{"num_attention_heads": 2, "intermediate_size": 256, "learning_rate": 0.00601}
Each number is 128 + 24 x the weight over its row's rms, rounded and kept within 0 to 255. Layers, rows and columns count from 0. Numbers have three digits each. The size before them is the row's rms in percent of the matrix's.

# layer 5 MLP down (transposed), 256x96, rms 0.173, rows 92-119, columns 32-63
102:126105049187159121105087139155108140102126112108139150127109126124098125161066134097108133134112
101:109124122138123100141142093112133131159146109103154134164136116130136118129111157118104113113115
098:114070105132074114135154142157159150118162114143145127120152146156163156121093130124126117137127
106:117128144120113120182123121146139100130138128172093137114170153113101124135071158094116124140083
103:113099146125123113120137161154147118158128125122156096141121115132166107132151145116108112124106
098:120133105136128082146128099146096142106129165137135159143136170147126150062105157144132111115092
099:129122153109144146126111093097120120164144160165139152153112143081139129124188124143132161102174
109:110146166160132116130123133149112138107124070144135143111142132150129151151135133113164129180106
099:163136107098107167145106158145092144137078137114105138132121133160115144152152127127119122132107
095:129130132100144093135140112172108092089130145142156082120111094111130109153116153111152149094114
095:147165139131105121105102123095152115148141110139089121099096111143087094138115097144155143129151
096:149145154119121090111138123120098131128162131160135121143089161124138101179119109137143145145064
099:135143143119118189084105140115126138141103146145126132135125142083120142156076128137143129121154
097:119112156105169106114146097077133113145113146146141122106111110143101111076138094131102136159161
105:097112153110117143137115149118154134110109152128161120097154130140151122147150112092127094123086
100:131155088109117138155116147127086109137121147146128091123158113142170128113162111130122099091123
103:163116129120138123096100124122135131117136134130146130139094107156167124081159156135149156092128
093:141123135115125153128117100127125129139144099136133103156148090144108145096133070129154104147138
096:089113108126119113139131131091152092139145146154095116124139141130170101194133141112151120112096
100:145136084099155138115133092123108123152123121147131093144094122093116114127167181091158170134116
099:104145125114106123168138105162073139132144143122132153151117116133107143110102181110071135097101
100:109147126089116122116106125104127110116132154161151098144120112084116123122132147141116129122103
101:140093109114127114147133127167126088117136132124092110095114124137144139135149145152095126156173
091:164137139148115126082161153179118120146135136123111085133166148143090124123090155148114085114114
102:136131095142132114134107105142119168159148139109099122120149149159101123118123095141134113128156
111:147144163120134132140165080110116154121135148138090112082138170120117158114129112119146121125115
102:097143099151120171127130097145152149153143140134164083132123153102158116140124124160139140122136
098:155106179115135102132120117125121102119111105095157125134191142114128134127153132128119148174132
# layer 5 MLP gate, 256x96, rms 0.199, rows 93-120, columns 32-63
091:125118118098146114127098132108117127087120115127175148094130135157088127160165160153124148114172
101:143151132096131103099124100135172128087175143159149136140102133121130152151119162153085083128149
107:128128124109167159068136126091104127132094134129184161151108091131112156134176086136090133120176
102:121126146166141126128088158153099128087135104107110123140147145115133124096138105121094110153093
106:163137134117103167074161132145135141160138128138173145143109162094123100128148157118114126162123
088:138153158150129079152126104119131139132134104131143155159126146112130121093123128166101114124143
102:111118109166139132108093096145134165144097112089109054134104097124159125156166135142110157170142
099:116115136120161152127134110153128123101107117158107152136163113130112105148104072139134104147154
116:109161155141142121120122163135100124091144117058138117129099154130104129130119104117115164131138
094:122164127144128132111089143150138163115134088115105133112129119113158102131078116186119144123177
095:168119165175144087104125137137130130129118109103164132137147161140121101146125097152085125118120
103:152133155134135149137150160147105102116168142156140119132120138137147091123144129161129092098139
097:088154121143134097143142092082117131154148124119107122128143112156143097077162123173106149115095
101:157148142138157144103123116107098151093124124143155115204114161131140144081153116140091124109153
107:143117108110132142105112112167141117126146116147115155136111137150133121143172151144102120169181
096:072161117131151134093129091100111132106163113091141101107120150101114144102102146133123135096163
091:100132147124139138144108087168120168146112122094132159109117104139120086173137161148112102160081
099:174127124117133090132119116095165126130124121153134098137157161136099163190110150175126089071117
100:097128124171159123127143106116147107108114103164117148146112116168090078167144119111121130121130
103:107138167141155097126177156137135076108103144149111143119116105135167105133142118139132104147128
094:178132107128172111127139139142144163132086115168138107119126122117167115126133129157171095125125
097:166157164118136101081171129101120133135150163186112125122112126082151120154113117115112149145127
096:133113148142116189098130149108131102099141159086111108130133107152101115135113133138127081115172
110:157118080101113117133156145100127151127101160101098134104124105098132116144123158117149120108149
105:103149095108090127140179186117114170114168149153162143146126140089141143098150136098116135126110
096:149157171128153111127152120161132164144097124186076163160126135125149094122142137160130117131103
096:156119157129123118125110137150062092119122111106147112144152113127163135139113149141088137146135
097:155108140131124116131096110105128089102108144159118153117127178119140155121090077111099127120129
# layer 5 MLP up, 256x96, rms 0.192, rows 93-119, columns 32-63
100:151169118157130154121125129134160154150138099123117115167105125141121107129123161132083104127135
101:143123094151152173151138101131142127102136146122124079114106117134138186183135129140072122145144
100:124163134100117139124137175143148130144098109123147169161123143144090126127071093096133115158114
106:160116136129104135096144074155131136160130140165123161113121146117109097127100132118135153133152
104:116126145167135163130134143127118103139137100135099113117107136103146122119136151136129142126148
096:103116097057148101097149136120131128133169116149129145077130119104116158171138101181098149123148
108:112114106117089127125140125100111093150109087130118089122148104136129146147131143122114108116095
100:151144197091095128102093091110123142092100097160137141135115155105128141104100115094103141135084
106:152100106109132165102146096130143132144163133185105152152137121102148109104120159157104105114120
102:146157129126179129141129085114102121118149154110081144123121137150152141117158127163108106120170
091:145122146114132165081102098163132122109129085135130121175132142152116096102143126117125126111109
105:099089092092095123118115133078136134122105182142148087087066105150141130125115189109124153108115
089:124127144124136070143096085142117156097117139107118142123102146154143128073151145154096144151135
109:136127144149136127105122140137149141139081098117121104129141118186129105163097114107135085138119
107:086155093098171139164125117153147165131151115133127130145138090158109124123160098099143091123145
100:109042148112130152092114132143137136115160111143132133110165105143144104131129101170133145117169
096:109128091155104133110146130153087135090158075157131132088116152132155107146150155183095128126131
101:119140123116145133143103129098095127157144122142131119156143106116137119134156134170115065126110
102:141106157102083165176127119094166096113134110120131132146103078109111122140108101144123134101164
097:118133158098090159113115165135153115086085190155106126136152134124143108133106141075133089174129
091:098080151126092126131126107166122142121116089132097147161091126123103159154150086143146125164140
097:117155132117106121108174108110166068143145133145126138134109127114123128148138115126109142168079
094:145118097136123176118154159157142126151175114086092157104111057157113108158136166154107097114101
105:082121133139133160143123156126150090156102160095114096115097098087146107132120139141109155105126
102:110127083125147132152137145126102182101143123148159089147131144135160143104174150152141121141146
097:103103175122194133139112110127119120104121110091071146109126086160093098137122162153117090117096
101:131128144106141142147120130153105125135123167087134142123190144110157193111148129137132131134133